Weights of a small GPT-style language model, trained from scratch on English Wikipedia.
Size: width 320, MLP 832 SwiGLU.
Architecture: RMSNorm after each block, rotary positions, no biases in attention or MLP.
Training: a variant of Adam for these matrices, 676M tokens, 8823 steps.
Each number is 500 + 50 x the weight over the matrix's rms, rounded and kept within 0 to 999. Layers, rows and columns count from 0. Numbers have three digits each.

# down: layer 6 MLP down (transposed), 832x320, rms 0.103, rows 466-532, columns 192-255
# gate: layer 6 MLP gate, 832x320, rms 0.107, rows 467-533, columns 192-255
# up: layer 6 MLP up, 832x320, rms 0.109, rows 467-532, columns 192-255
down466:497502540505389622471471564438417484491497462546534479447501450466415490494574514488420537649524515493493411508545483468518542493513430478438504485461415495529472517443493474492532363483487479
gate467:535441537406538506549478556464409449509457476446535461488494452500383482473423551502467549495540482577527538548456574552551571572493549532460499464441478429552481453514437398523482546482525530
up467:589539466547575529524542510571428474453353505434488506533494442411423549508459594404538535537516547575542592498463570511513519510532543579466489463466491522580539487578477489518458502487570470
down467:505476511549495489490468513478479516511472494595526503556549543536555396414541537471515538361424515558560542555449521489472489539478570416437586489463405445570529506509460474435584554490430529
gate468:488544500510389473585597514472530434532451484451433487531538465473485509457542474562436534486539545449462541592479548556464590497438482494444533397434488503528467556449450524574578474539454569
up468:499570518445498512491446548551511521556527339392422490432541444477532455502488522559455458526474549468530502579527547531460465515451422560495511521626458428517423551476436475498504506477513465
down468:524452589473524517564661455488505519614539581609656576511442453522442540517461515414515551539467457495471479488464448441467546517548546503478402556385502567504633458484515508502498514657504515
gate469:566472462425505468599485585546504504506461486428488557453526458533476416534490472485457527506504531486500453595447395429529594497450404475496414550422479536446464535467503480509542589451568542
up469:448555465398505569483441394483517541566498433512490503440373598464486431521491506569433521564503492462518490504476461516516525477490480488549519443510531460553488508579468541483398554471600483
down469:565543538482472499490441514489577505419528450535524518518501481540519555510510507519484406449546546523440503443511540461543520573491496482426499508389495580449520487475503445557500520429479502
gate470:518499389499549482573515546449444485524573528490515479535485529550557477582525513588506628436481460458515459550456503594433537442424403460558403552497500497519443423539425477625503568521591588
up470:412480500477518438477553518512445523467623545376414546569485507433538508436623519505443543522492564579505459482520603557468458544586489497400506468592545456546463556470510491561523484468494613
down470:408485459466447471548457563504541496586431480422496485449533605551463510499482506538506515575503461528457505386488481508555476494554467532488456463472483534514476501454534380418463489499518491
gate471:492480426458508462467437511605539486510408476439425501468469517534424439490554465516473505484520548499580457593530402528473489576450505514543478554493534605495463475482504551539589474550436544
up471:526507427404497497572531557482525421426456498403490573444456449594495512476472598416447532521580493542408490426444519484576543579545470457428483527458481487468519516513529480456500512501594576
down471:440537468540513495524537417527485502501597496460564497523558472522598496512467463504538425521515497529539551506519514436461446539516456568506538583480492537566453482493452455349513601513437413
gate472:444467435499520481424450547429508458486516532402515515600439539425433415496535535482526552485547475485609552501609436525444525514399542447427550557443480447510591502415544506574474506470505494
up472:440510554475494465426483442452476424538487461497475449488474458479534455512481529561486430612492481582587519522494395447445496461452488517556489445550508451489510513609572505477455455446487588
down472:523502370480502531470476577410597512499491563577415492508481508484524384405504440450489493430494419413474532461488561562515530492505534481471401573417547486528473540418522501532453618449473413
gate473:514552565567495542605533479546455460511504574486594402506413482581403450562447502508446496486467514536510490523454541444427485549567599423415526553433577552517504535455501428545443481369569561
up473:546420555433545492473516439508504532475507546416586425524416560499463491473425511458582456357550429526445484474515432465539443449544411456540459542522417538482496529533529529442437491572486616
down473:526587593454554348579490509565576581480571549571455467484580566572463561575629475482474495510396525476426553569506493564469529522433538462512507464432564541458680450413450484592534526562455498
gate474:485557513487458621426474486463499460469452500502551491590493483545407456396551636459443505446510512529492491525485501454443509509495538477413439556536511547445484469620553505500587596491530532
up474:438549558551527404519481449427482522461465503506514440549555466377509460508454515608551422524541476475537539474513610594452536442459432349489583480528546439540457410460508637532583566489488608
down474:532542524489502389508515501542510430518431481469532480426490555473568509501467466478481594470492473498487574461458498536494525381499418500617558449498544456502462491452523475492407434493432412
gate475:496492554506456458497525561556445499492465547388552482452510596436449524462499534477497433496446454444477533530532549523525525510548454391556511460477533525494558494472486467508474473435552466
up475:475435500534518544500504471495556453490523589463443595477554539484505463530409517496438424527401488490455488525508549550545578573443496469538516499503506516497573476472476475485528473456480457
down475:550562507489491566533485460508483425485508543473500569524528493503520566481487493540542408492499481558533496485522551549579525506504481467507547462506450558456428537528487501403524523461445552
gate476:471447528525499439542496487371467571459562446471495458494445593492476431530437463518496476555431496452512503446548468539465563423457529447549482599441442460646396552471499517527530482519550574
up476:434447517565470471448513631547559485436449564546579523531477469506436486554546486548456603511397531550515494533477565434437463572438446478592521477582448506366544482489479442504495535518475479
down476:516491621510431516583470482520455443451552495426547454537514428431487497490463460485465613514482548567470549493484581619526585562421561489439436449460623533584450531431397528452551553327505592
gate477:466613479482476443497494466501554486458417500417466509546480449530488398437523491477528520538440510505602531569469512468464474600544502502518475524559475506456347396431498523623502496582513635
up477:557523484514532552553566481477544515558436621533576546550550514484524539482512481470616586453457445591438480517490545414444539571602528476497488475478494469568569491490450464502503508508477522
down477:544524512568410609634367431501574535397520428517481456500465604480509562514493517580472452539580488426373452434502465517558493451458459530526589465623489617563470382495513519531480528482490517
gate478:510497651519501444509530507490501506506534492448573463472562414508471452475435513439642449532474489486417489506558542489552553482533452446467447518538514575500479516539607437436519587567478508
up478:536560578557387468435491567535526560629430494618447509542618571533510505509452629484522456537386455492517452494486534471541432506513393433541545479484515447524477543538442540367388495469518434
down478:550519511458470434503491580440519514528551566417544530504456482511575522602439488515494496507528516551546581524518401500519464469533426507507594526511587513544462485450524465578619523513475483
gate479:417499545468543539515456518547476511559447480430522508524437526510537421538482536519430551537546464521447455468464508544547474514601542507557499455512561507493503507433498442616528531594537608
up479:504474464543529445570592485558719540428608456531445475467522415473533510453431413469491545588515566517481504497495479525451450519533493487510538468534422508445475466586578456534532512518434564
down479:459532476550464596398374454510494490454431474427448522497498495511493464518512639450501475501481462446504526437506476389547480541606559411459550512559501407534481530444473524511447470373512539
gate480:439423507509530473495517525469528481465591505568618523617478577577492530509576574550485482556470545572517523524469505524443515457451491553619580477480445520518447481604497476501504569589479529
up480:434450540485481454480521474543461525454505511464525485447516466568512546562567404531567470554461518501469540495436542434439446497574558475509490539530473522497449411558542539571576555450536431
down480:514456531524424463510497494572533514424441509535505521569529544479439503464491553419514533517599513510499537474522501540585558491444469403505480477479510552483561509502439511456472467621514547
gate481:481479586486422455471499474580528519395362457522491461445512557565348428470509457483386536516520522524499428590530488541473523516555527495514531489478511498430405466393482499471535481514529479
up481:489471479445522499469422493543404485458481546469423515576571533466439563491494524523511554533479500541505484526454480532547496549583502523610494495482504511441421490507478514445494439468498466
down481:471620537476439547665507528520545534502576527487512494435466605502473503483450488533499511444530543552444523441540480499420470479516477529537513415546504695416524367412492517580522463551416502
gate482:467464423506508527535494567540552513374487514497584489429543529480436491532411540457482499545428457483438448515394559546488448455466486491464499540447547518484473476483536471574553542530547583
up482:441442462519514468551539546511548608469487578512520496469449474457511469539504462517431485442522505535529421489501510436454513515494486540493520493633438494456525487516555488489503570462526540
down482:542500594439454534458444558473466505526476369451527503445500437534493541409623469453563567537576569551530588559633478553541462540500480442530465477546490530572450494496537446506465490518491450
gate483:560487443596599506510493472527427534487546486582571464606435514566497421555512487530455514478476528456490503514519470445532443515508534524475470483484558501510487462497495458528450579406480475
up483:444513557543453523407481395546553559440377629551552506440489525462504569464558475557528478623566527588519449431459547428531565503527475548476486580599468548556391551462541511488488554528479560
down483:548470445491542518442529582511530508518472572523449514501524479430518519491475579538571493438598563468495506463375462541502510523582557457461409534419480505487520563517544385541483404446544521
gate484:540497552518504486415479547516461444511559576475578547498483468576517516546512499453454468494505551419482448516539486542543494424480561559518416514433420555503510467425508589498544470586534505
up484:638526537499504515514469467519532501456531510593462555442464472567500541529428427411531500454459594456502448517502438559496461447410482515516490488501577433463566516517543472461446513598565569
down484:612504509495496487535437544525481447538444492536429460465587464434467544496557448527492479546561539518525511538550438439503494509504431467520484500552473570377486467487533503569488372469560487
gate485:495480529468500495511506479485477518529449525503488524524443548538449452467515489478503489514491524522499497544501495534522510488521516512528490462471516542546458478500522497517492502508578514
up485:529496525484482455501515510488516500494502500508536478503494459502511484474478542536494511518500575534517520549475497461446517507474493516527523475494464513432513503500465554486471491523471491
down485:472454496477495487533519478471475477523471478513481551498506503521470480549498534490469459533520535533514548501545479511457468529530442495498498482539530475510540471517495490534420511490518503
gate486:559523538490522541400455462567455495445336496504476505553449551473498466438491484403585555567467458448470512468521505452467478516451469546517521539530563457532528438524557417486505539446470514
up486:485472482583482619604557415503488482488580535439530526514516463534574481481528437501449435517579539470468503446514532485546456544550448580477476437545440523478518517569424567586557472470484567
down486:490552514611451566535524553494466446508554493505544429491508508520441503538404440556506432449499516529480513555569429533511553434647483463419421534500474571532534391493451565521474452505520471
gate487:528561540463553491490464525529472531509453495470485464465403461642438452462516440455439486484579548496582531546552465607422414409473461562503470479512559592481509459418523568536521500539444520
up487:559550546536470508579547514494559428541513495494503473475548560515485465463567518542471553478612418535512584524398610445497532534412570480515512523513481560536395451427435570509469468446555449
down487:577510525497461395509568437498491487484507521532536537582606482564559470526420509451484576540484580540532551528556556540485554578443466493497416467442483506375571519504476489561596422493454510
gate488:509557544461491390531449541489499524445525611378395394570477492477453424493446488499506570517554522574432484507513442532488566500473576581532443505477498451554547552410433522510480498416450582
up488:532489520440487413414548511552461506485479472434529540516481430532427522548523544466467515495513503528557578464464498458429536518460373456531648560577665501484473435455491555541529438559461553
down488:468466580454556554590433502438520544390511382551521583458437541497523456478462518573444510431501547546455535520514463486541456525564493457493363539433507558459475396531473437506485496525486487
gate489:538504490503528463550548418511522533578512499600479480567527392414479527434476459546475510467467451511564469512547547473481511575425508463498460486547471553521383494539552554460523491479575492
up489:476389492538515489413525481450551526509560445546491496455471525552499449519477578503442462508483478554461443492577456471618528483525496590492561620529514494508543491483548506522470508422484443
down489:523506580517465509613501519519519511509505575459514516596480618459547494532493460496567535469504489511435514541443506527449505467494510533471501439496451593472434435532434458447528522518539521
gate490:462539491556434579518495543506467498511523482485464471462465540502424533418589490508453447524501505485452509673566397502563476422414497537554493438520531482464458487473582468464504495449513491
up490:471499496520488539479491592456493554513515512421481498418497559473474527481587511491446483502483436487485507588527482520534498455474504521554488473486553434440480525549497418497442558456554421
down490:502474532624513367622535565518498517354509582398570528484453476622521577514395547374580430506548467529509474474413487462500542481503515507424503529506482527433519398522543466455542456568461476
gate491:469522497534538430542466549559478517485418498489551467564453481551510481480477447523504495534391546484533550515549493535583486456508575521466522563481401472602449481509554519541549518482559470
up491:557442500549492459519583558588510457568447492458570537455474504475482488548514506562432613439453513463560514430445500444533471538438426512479427491473568439412617538477603494474485460518416452
down491:426505577482459553478476501574494505532588541564475504454430440522462476515542556438514564488454496542550508466463453407536500416486569527458483443444547489574477552510515407528548459470619469
gate492:484489477474475539532532533536453498431488520512495515487512556544445526468416522478513479547522500524447529572493521589449441474529518491562492443397439493587487485489571517537504501509442383
up492:500490544477508537577567475487479435545542534426514483563537467569493507531492443499476487492564555508606543440519494550470421422530532457543471558482461498551564492453486465561471417520536491
down492:418393555360482495316461459558454525668508491490507471479499494457443534460579526449475543529535564510369457519463525515565560384524476491479597465549409317518578684437410512519582550317458478
gate493:489491463418572468522608461532490523531518554548525526535517493456511544510469465416567598485440450462371444516479480483461493493505526452534510521417383447471612524540570488506521496565493498
up493:536390429484453495490528533559475479430504486468424635377468514535510461520556552462523478548456483491490478533527438527527541441477405544467500540510535487500503457544540463459558454494548491
down493:428490511547511547529549595486433534491413497500554514545531514476469550457461456585513466469528533488493532501476572549459578564497527486450495495469508521534474439514456475481507466581447461
gate494:551455512467487478426583512472509493521504478458473472471549425538447530566559493479546561625513556604520497552433499504535486527542463562521483435396618428488518536508480519536562401473555472
up494:553475501522518492435545547438560417405487439515478475499502470494471490632559467483526503567577575524605503607342579506517433558489520591411548473453490521461522534521491527557651420496574492
down494:497486464511520540488536489507533486515443553564512471512451469558465502505487509502428465531601563500546525392499563393502470560540487487538555518524516454515475479574520473509560428486355579
gate495:483411471451572542501500513514531498562556516560478546406538477516479531439473490573448483596537555675424551607545462545484417531526436513576459532527430525485568528454486465507455535519469477
up495:493386502533512442454379501445482527477450496510459494463456468431461445531442485465588510562549420373502581460329522391512469515478487526517570572488474458515513506468459429459442514407509483
down495:497539497638511515662541461479533482378555552562511436430514502626511530496474565503486555483531524548523547485592501587505515501471444446533462500546502711516457357556554554553497426573536555
gate496:466443616529467458451585571511474469518451551447557483564507515589525450519494564492523527494511494519552484492574512493436451387411584522554583558510556503561516507451523419549453589527534495
up496:470437568633443445475663576427520409493532542520467543481506573572557474522485551514527518474587524484498410477539614483494387484426563474546551594433546525484545489475524473551549533549459520
down496:516548542496467416486490376500575571498489516505550505560502516491563461535548585490459403454494473457534575577534513490509457493439535494461565450447474479500598494570522525509598546486439509
gate497:499497466526549442489541460504434495439412552374540513552501395497493418480606543453447412544468585440592540579529560521455495550521486529407430494431495523520466514490561563495464473525561466
up497:487436515564422522422468576469477468569509422479602468490464579535507528476484546494558471444516452463504526454475563440513434483473487555547597525481639465590454385430510439519472439502439558
down497:517517500503496588558542426519494390518574484551539501558522561482642481524480494528488501510445478611555538479458520559439478448537519493476542437563534547462521475422474499519534562524467507
gate498:441487512514500452518547575532482491481532572521592442548508551463461472470482491470520562452379624476519454496423577418559458409539467544527576451491483432492504428506491525534588580456505538
up498:548488507530487546444469473534462508500457456403461529514509505540526594529580525446523484427568462524500593575539507593469463626471521433375474499489575612538486544448541451434432421434551435
down498:450352544497486517494515556512406478518599435447521439517464534572445478497493493590529591539417533532507470496429475532525502391423522573458509392508467530511580481439478497564535601416533499
gate499:497478521590505502517527544551520526591479540515489528529544528450505483438418522507588502514445477417502477477531516524535465423418521539570549485508377489509478572475544543514518529519521558
up499:473562559527457432520544544536533498464517531530502514493526580466521472480549553525415431503517558563494564477481509485528506447440500439584509432487523489417562595465501533535594501527484713
down499:474450468529552447581594436483444488483593473499549511432434561532538503560454464440576438471435481417555465483455539522544609430571463560400473550529462492488481422542477444471441491576505375
gate500:510517573473495546507515437624528566499501503450524446540465478459551507500537554562652511580527411506541571569527578503477633561565547512509540494462474510623406427515543503500531481591486532
up500:495523421470457490508516445412477515552455532570535553532445561502509478389468506488519512456605464496582470463482451533465435541475524531423595520484560449501507493548434441561459552404489606
down500:462500559492478535553427514535520502516542438532538472454476519419428460579457377517498514506524486453530583469459486567527558474469443495434419518500526558502452480480544656478443433475567475
gate501:469420561426534528497518551471466474552563485499461482461455520441393456464467515483438537487448476656635545472444587505426519577501477616549505554435477490491490515470433470471539563480531453
up501:505479462544543595523558493453450460529602458502527460512472431476415536504513507474492469522442613503544520515550484499476522503475565564539525498431447467509532441469525579506502590485459519
down501:543499552543543502530487480522486527430543551477519424506532483476481531469376470553573479541535418477487527478440496520444461409493522406472463423492588520441449453511471499543530540489421515
gate502:509498458496547449480525535547505480551576461526494584468575569513427558538569483426458474540478556530460459570469508520568436564576471499489531494461471528472518535449539487403431507449501449
up502:398455544555491499542486545457550492527488508585524470456475497505412587483527476514479526479528475520529483572416437545554472492481481450605539480469525453568516472465503460568416545455517514
down502:470443463467481511524454427464532552526504486505511521573537491459560515455534481466475417461508567409477448506441571514497393470460527538453494499493467551477432473442499636503507500488491544
gate503:450497463462448499479512489565601519451421601503494556538502490524491462502550518539507524522492522454519499560475524473462564575527592520436474477491501518585483492476483465600518454543619476
up503:509602516563531475532535523478465522452441443480581495441478557469555529585505449574472454489476458392589571489500542523462477488443471490556504461621484561452444520629534568534402530424470455
down503:547576485442462479466471483495438471652505465465454480502611557573590551445557566598481450471591494503529633511568574546530486590534467514517515463463542520530478601436461457455514571535499488
gate504:459504490417445459505426576553515507441485522521442489534430430556439485514462529481520535447467545573576531544473532523492462430594511537487489508485507601477481512461591562567551451623535506
up504:496526511470408605482469454429435483426515418476470563440489563511399499466463646504518522495507520503474495412596516551521520481512423456506420452439500592446463514389423539503493554573510408
down504:436530498522450511475503474478537589569397502452432399516465460593510497518382438599509412521520527381562609504515635404556537551455529511575450497567564482640461574573488446439462502426443592
gate505:543495527496452489498513495557549452557463572470478422589497584461474504406489546537463567535545565545479476526459505472488404485554397630500521535508564570464501564530491473644508420460529525
up505:502327480529583450558512515620341548554550494445457452431491375535490467524514503418462404382443627562524562488507411556452513481477522357452468565483511374515566473459500446486408520479435502
down505:536530512519525582485527565435505568486437499550409562544438498444449545460464480515465492545646483525561423504443533515508445561545546516481530518436540504590467525477470359425601472487491492
gate506:455518456500515438472520469582495467522394529528538515458496483516515483485503398431503489542583471451528574461536472497465455499441494534563466419448502548521498438482487468516490448460506572
up506:487503555437440505541483524559485603482501473502470561527506556489531436497569494454424534497500504608493499601377521536501592514532437500551485586531437419468488472494489508448456559484582467
down506:516473534552497510531483445500477495483447583416533590537501519508469434538564586517475483554586575423481523505467498476454502466408443537595552575624456539599516458470516544479462450538569434
gate507:518470542536562532566434439551458493445490444517485520536441504521462458414462497483424509441451560502557508530568573544537480481365539557461499420465451496532452425430510378503528559545481496
up507:538542451610499460495571606411454526525544477480573555510457467533477480535545444491572534583515379416552530569479408430411494521487488511551491476454549494507460564607477574465397466437550494
down507:468468547506468592520520576531545533508487395535427545545498566503574545562531513438478458496558515515464491488507488532535569532477482540527520520515489466449650514559529504526459544541455468
gate508:488521508518467443576524566513505457402505560430613507487464603558491527413580481477495505610516474576500507500541495511455446451538531462516481488511448464497474498545592438471446528514510512
up508:480526543520452512510506528480406496475440551497504395487449473492495509423601496450456543552545424561551550581455494562503465401579550479510523567527496460477437429541574449355415525543538539
down508:534448569513504539504532524518545514465506502492452554536469532497426503514409509462548486541512541485443448507369434342536531467533465527539575431504475442436487506480439483499488376514458611
gate509:479399498429516400458431474569389435500472479500506535505479455634531500429598576439495490513459547554526496558524559513545483493587541409489474446561519449517466439451437522494501501539483557
up509:499457510565485502476578537507527464539506521460617535501408444566477458393459422451463500456424524523485457439549550501539490539535425531535443426533526497459546477558577523561485483491524543
down509:541511554211453481224702395466501450761493468459463516499580430510550490456533483491490514449500529534690506471443548522502402496468511511576544487470449279577460763387332466469481472268544476
gate510:467587559520500569534572532443459458505536551548516515533483500522481551486626508470560534463461442505425524489496532516496441455589559417530508489470513664564582559455388480475535504606519466
up510:378593449476478517518581573402539452475522530501494444578550616479565491411502574497590472539508416496460475519484485569466499510441561432539505452510525511489515476465443425542609462578513487
down510:535548471448500428389548556559496427541560591499448457488438505439567580669512488423468488514519490521535543483397549547520467529385549481575449508518510473512586606494516598464534514451541471
gate511:532530442438508502472407511569504535494410399533501505531534525484419521469538463560480594527508483523496559538587602545502512416489538550516587486486496447460420546428463530472435499512547531
up511:440545588441476536564525546482527527447473533437452478507525604568525423507467511509441470598462585459530460520501499560534469422507482490421442464485476516449668544471392491540492519481500529
down511:439582501465499501450510495465484512551569476443463430502413483538501541580573529525553508530502494508461585435556514562479529456462471504481504468476558423494489540516579494473444558428567510
gate512:582506600532499454531545524441538581512430595561509508557499551509491517511471473487525509501470564588526465554510517556557457554596431451466514555581462550567502461452494556515574488483478524
up512:440455543432571490565401523576544539621502573483527582550426499561428522516522439508538462492460560505472477535466454478546474506514420529462508435515461600491478516517547443474499543504525531
down512:538506443540464484534541442396496439461487543485516386466541525359553484519470497520475493473563462488500423449509515581455399500505531531588521570572542497529443470494510504517548532520432474
gate513:495512450554520440527548558451425460559432643504554463523417395510395432505455535507516560518431570558504530499488539479433446454503522570538511500499542497569536504533499478481448556530579502
up513:493484521476510558440456513522451507533536441509448561455635536474571567441535499492450418454548444482453494525530491616512519535499561494510506469512478550510425504416431382441547492487508484
down513:494517519470442427576414524442481478471497566470554456584479554546477452468446476458512554519488526559416523502423560429448548413432489531494548491467493475524613433564509495542482473496496513
gate514:535511537560472514482443507529434513503435517524493422523468504414391383501542567426493552505429516520498484559486482513440538448456562578516482450442595504560495491399530431496515452505567404
up514:557487433540472559450524477520539484475550489532465480495501500393454430596472521482546529543452493555454481519498409566474481484434529537594509522502559467485566514459537477469455448544578409
down514:520459505428491472559514527432452459542529517494542556429519518528586548449475442570528565490522448519419425427540593516432526527525448437535438498486500585500568480513539562584454535442502488
gate515:493575494467481516531422600492423533463451553522476424485489539532455435482580493540441487523386512509628407629504386534474502498489471502518542447518487497583563480485604460515543496460630494
up515:532508522507575427473592455497476530474547441521440427459509480396557511590411427438611532460432559454594478537552493518497507533528466524445468478646478501499447493492471392458552440469477564
down515:498517533490538582475507401485477610514534506487487492587447517492469465555554429613476537429479551520489398488476476475511517511454574459452507405563521459463496512534392472549644487555542486
gate516:524504601460517465591607538465474447507458457481561508543503494546482423580618498461509458465513472541478465569498510448413654570540577546508547474346535547521564497482449549561553504488507421
up516:448512561556503527473529518494535502462554482477465519464546479524450466523418503522604483406404567510525475438425474531588499401455433585462491461506519441439491542621478477550485404489547555
down516:473507495432479546397608493507625528597397418536513471431472434609457561464527384450434510492579560456473525466489526491489469583433566510591489512427397454426466587455443454484526507418403583
gate517:472587480450416576490543531491464421506442545416528490595495476442461492425518457534496502481581427513413458435560458444480502497545479545530481414431499491506489443458544410506553463503500548
up517:520505522543504511594431538452432456589434490538499483470467541546542536499524512443504495492450511487561511473546540477481550599480533503566535519533451464480446492441553481453522520447485537
down517:595554548501492596486522516500516513525464609503508452431472502550514529553509540513559452443475509430462460443487560454522486471514458511381488525496466468484393550522566532427534461486503499
gate518:517556498534514528345451474523444501477463423472506518492523436510450515414526519523509584444552503497467546554460552506469488496497497521538502495631535530480357467561473457437532501572564476
up518:595535548590510455590482499556565550555545594575480556516475479507534474573440476487463484483532518563386514592422515535517504480536507508461458459515502488575640411451465486583467460492353544
down518:541497490536536539562464488511445500423454521505435483483495504469545468458547506588468560511513557402436609540583415527460519498484499457420532497412546540459511430529511585481430606507538478
gate519:535517480507516453501525613414538512550414536534573484467390592560475438535548491517492494508501557514442513554471518498505497496499506494432579511470455512479360420507609631478508510597537513
up519:541505470544520544595491470403495466452515473493484457483599510484480444500376500472479439568455440613419437569465397450526451428467461497482526553511520527434513541451516539516515598392544474
down519:574618510527572468511511511509524517503486447541449495559445454510442465478405488474549563440457460516480521516509453535465499453503493541494567589514529557475524524496446539463332436498439557
gate520:514465484480528551510523485587511498485449482503473360507448502507396463461492449536509606477513547559489536525523384448491554541426559509572481505426436587468477530429401585471523480523605464
up520:483448468476565538479552538362446506460533475492520490492429502538504588547433593508470485519545426501521550529593501541434622534542450512362519602535494506528483419497541476473510521521496447
down520:503496522461488447466557470504495467493516542452506536582507647490521490525537448521563528553482544501551524454543403452497454463552475542511474401508506443443516535441465518639438445496529551
gate521:465530498431508496464522593515575442585486517575480432486494423473434473519462487558542416489417576533525488451580522490476550544482560519474498521507529437616474520573479519571604597461488454
up521:567502456498469493577519532485546475509610484466418459488500562535521413494511464403538458522462535522538519567471489487448515463523453500519439476491527576523530500428504409498505430465537485
down521:444502445460479533423467567459503475582428511505602500471464567450497453464408479515415538601498537370475421461416458464464445498511478506513531438445457450517452581522533491587519458430561566
gate522:504478461506492458521404521486439485506481491590424508593354503463541497506421512455473527558469563552531463490439490633546470493440478532470512529452477470486599489567420392450493613461547499
up522:474527462495487454471534498515499429446562516601537469499557453483536514412535498469441464408446585550485515481572528663474413574462586526512423427609574490548547526521498602607538580555511504
down522:502463507592530583476640548459543484353521500465534547485437432476433499587475524517569530559525448484449415490477492369481595539541454496518571559456424527423428486490552453471492445563468520
gate523:480515467486564504431489519485516476523475486568506461542534419570462522552515457407512507438490595606565459479536425530564599460557509547566528554478491608580500489442491469581538438497477502
up523:535525544530436537509444515537440418690624375576489503530532498474493517527496498418403490448494617403401573413510469504547534470498589416417526503542533554483512434520518456518482453462448537
down523:520537493502585482519508498560589565477499511451607439563563421425601534525520500566497487477428443555594557547511601517478494479456495453611527567529534497549454466456474453437492507513556501
gate524:451504560516508431518468502465516637514554551554537488535463555581478461524554462514530491449554461543502565480526565471511458514556533480570537453427519494598514525493445479569504446552471488
up524:557528444487628489406605498485491479502459510523556489524451461543621585572469530470481493590562416499612513377571474407528451491533459524508479498526382364504506634450455476501453527535424461
down524:534491534503535553510476511516518464559445505408573542556444470561466514495435601553554481612512479452545495505531446452470413601406483440566458594415480509549523482501593457501462489457552511
gate525:462521456507485532517528523564466496507428596524477557426492481478435531479556536507530498501534498482499527488538540500442555482467466546582489580393514531497470482514479415512520487480520510
up525:506432505476492501536475454507552501471451518468537505454541534463569424458565475536512534525553456501475548469509513464531536485525497532523466536470477461546504504433485426515523511560470417
down525:481523470644573457626376510551546516350518552579539440498486501514407542555486524504451456522491482475423374546530474488468525476481505484387461534466546554438530347622616530466495536607485426
gate526:522526586429514497538502525457466591512493446540462454601575545520522442534513586495572620478522376505501496494447639489496388530531466477494534503588555577621478525444424539521519593507558508
up526:532568481515480473622492467487441509571435547547463406435558493430498556530555482479474469543456491443398479461439571439496497504543558469534563485508508516463381441548566503511594559574571556
down526:451562540469555484530442577488440567516553522434502594484517539534620475542543494488602633548411470581447544498470566526463516448540548461414475551459562476493519465430466454539551477472503523
gate527:497468477469471487571518538496535524541458529581575438632500449497388436493444544566385576502488503666519507568478604485563610429483479592433574408486590445547460462479534551495528436422507566
up527:476447636504335543588499551581516465520537527585440537466538434572502444509508435541461525510492600407492556501633454597495429467525526497456555396458549546529585521467494492506527440518542505
down527:482457519462520413533532476522557572478472482509350469552396541470457536472479516506615483483535459522527541464417557384541544473434438570425570540468506505479503472426520495525605503519477544
gate528:434460486491491420480533581549464467556443457596512570486500542550484483517482551419507573521444436515488489424559572435515535449507465458492490467482589468646446389497521464449473472459579473
up528:494479504574461524438504506504532432501417538635517529478468590439434486516455588470546475532507384510573545458535558441485544524461485405496600501493536488590447500534601418445468442501529460
down528:499463413402560462514512517562656530416446553434470561475570488501566534483532459433560487591533436559565542553495475524482483474410475498496573564498528474495526620510556506435527514401500427
gate529:442530498443476461507497431506537515572417414506482470494567521554506503508449610486473624572462528575486558482457522543482623538476511606573430445509412464533549460586428567493552496506544457
up529:554471506537513461531598527462515436449487505487489530536512521565405461502517469538424474519509531478546488543529564497496516504452468512598455442464515480516471424529442471565512535448508496
down529:460520395530532507382485510559455477456405535458464436552461427493507550498511480412493475493528494494545483581519447536591516508477564535425675576554546347478547559495502531532434544391486449
gate530:534446543465450499595522455500515437460565474527516462473506450485383434494449516430408532468456590482453541411493448422556566505578511473468495569467435470400423433464539469532588561453568510
up530:485569570510552501514503461573535489344473465538505472519534504535450589471496498584518510452466496453452415499498459441539482574479534642514408524459460517492536541544511463513537478401496468
down530:531422497531532534563505459527539425518520554448548527528494542518462491516441501480485463485417561514532540412524506429455473445480492476430538503570448504433450495444535533530514498471474554
gate531:536422475447507535521497443534482465428516480505505494544534436446457458459520563465442572563462508602421537515438444447481538480620548584502573441496398470522445468429450578545509493548465504
up531:562533563574567480574476516477551562529510454460532520527480495569494526443478482462560454495484423489589538550487508480435454489466535460493449564421510437486487553503471489470536519566575548
down531:414574501453545452423524476499492482557459527429557454482434518468472442424531528437458459548524522475491532444529521526500417431434512565405441523509583397468500561497431533524443494497476444
gate532:480480538470470475525490573497456527592481506490604499450413558514502432498515588572422572511430444471477458481529497599508516480526532516502515378453473581525466474414519527549468565560550505
up532:475447527504523507532543481465522519471566432474451435538481379467366417559446453308526427562485573564535523565468520418459423463517520488449529598469476454447463505520460515448422510497437545
down532:472469537499522523458509474446515591508475535556522504571378457503408472481515541567493542589505499493583534494481495486480452492606561541495595426510518480502471529529509487525533467548507516
gate533:447448490483489508543534482602544468507421421517397426498517539434524482515508574444578523617548509597533561582455486440506576438473524475520482450448531521491480431501512451444498570491512532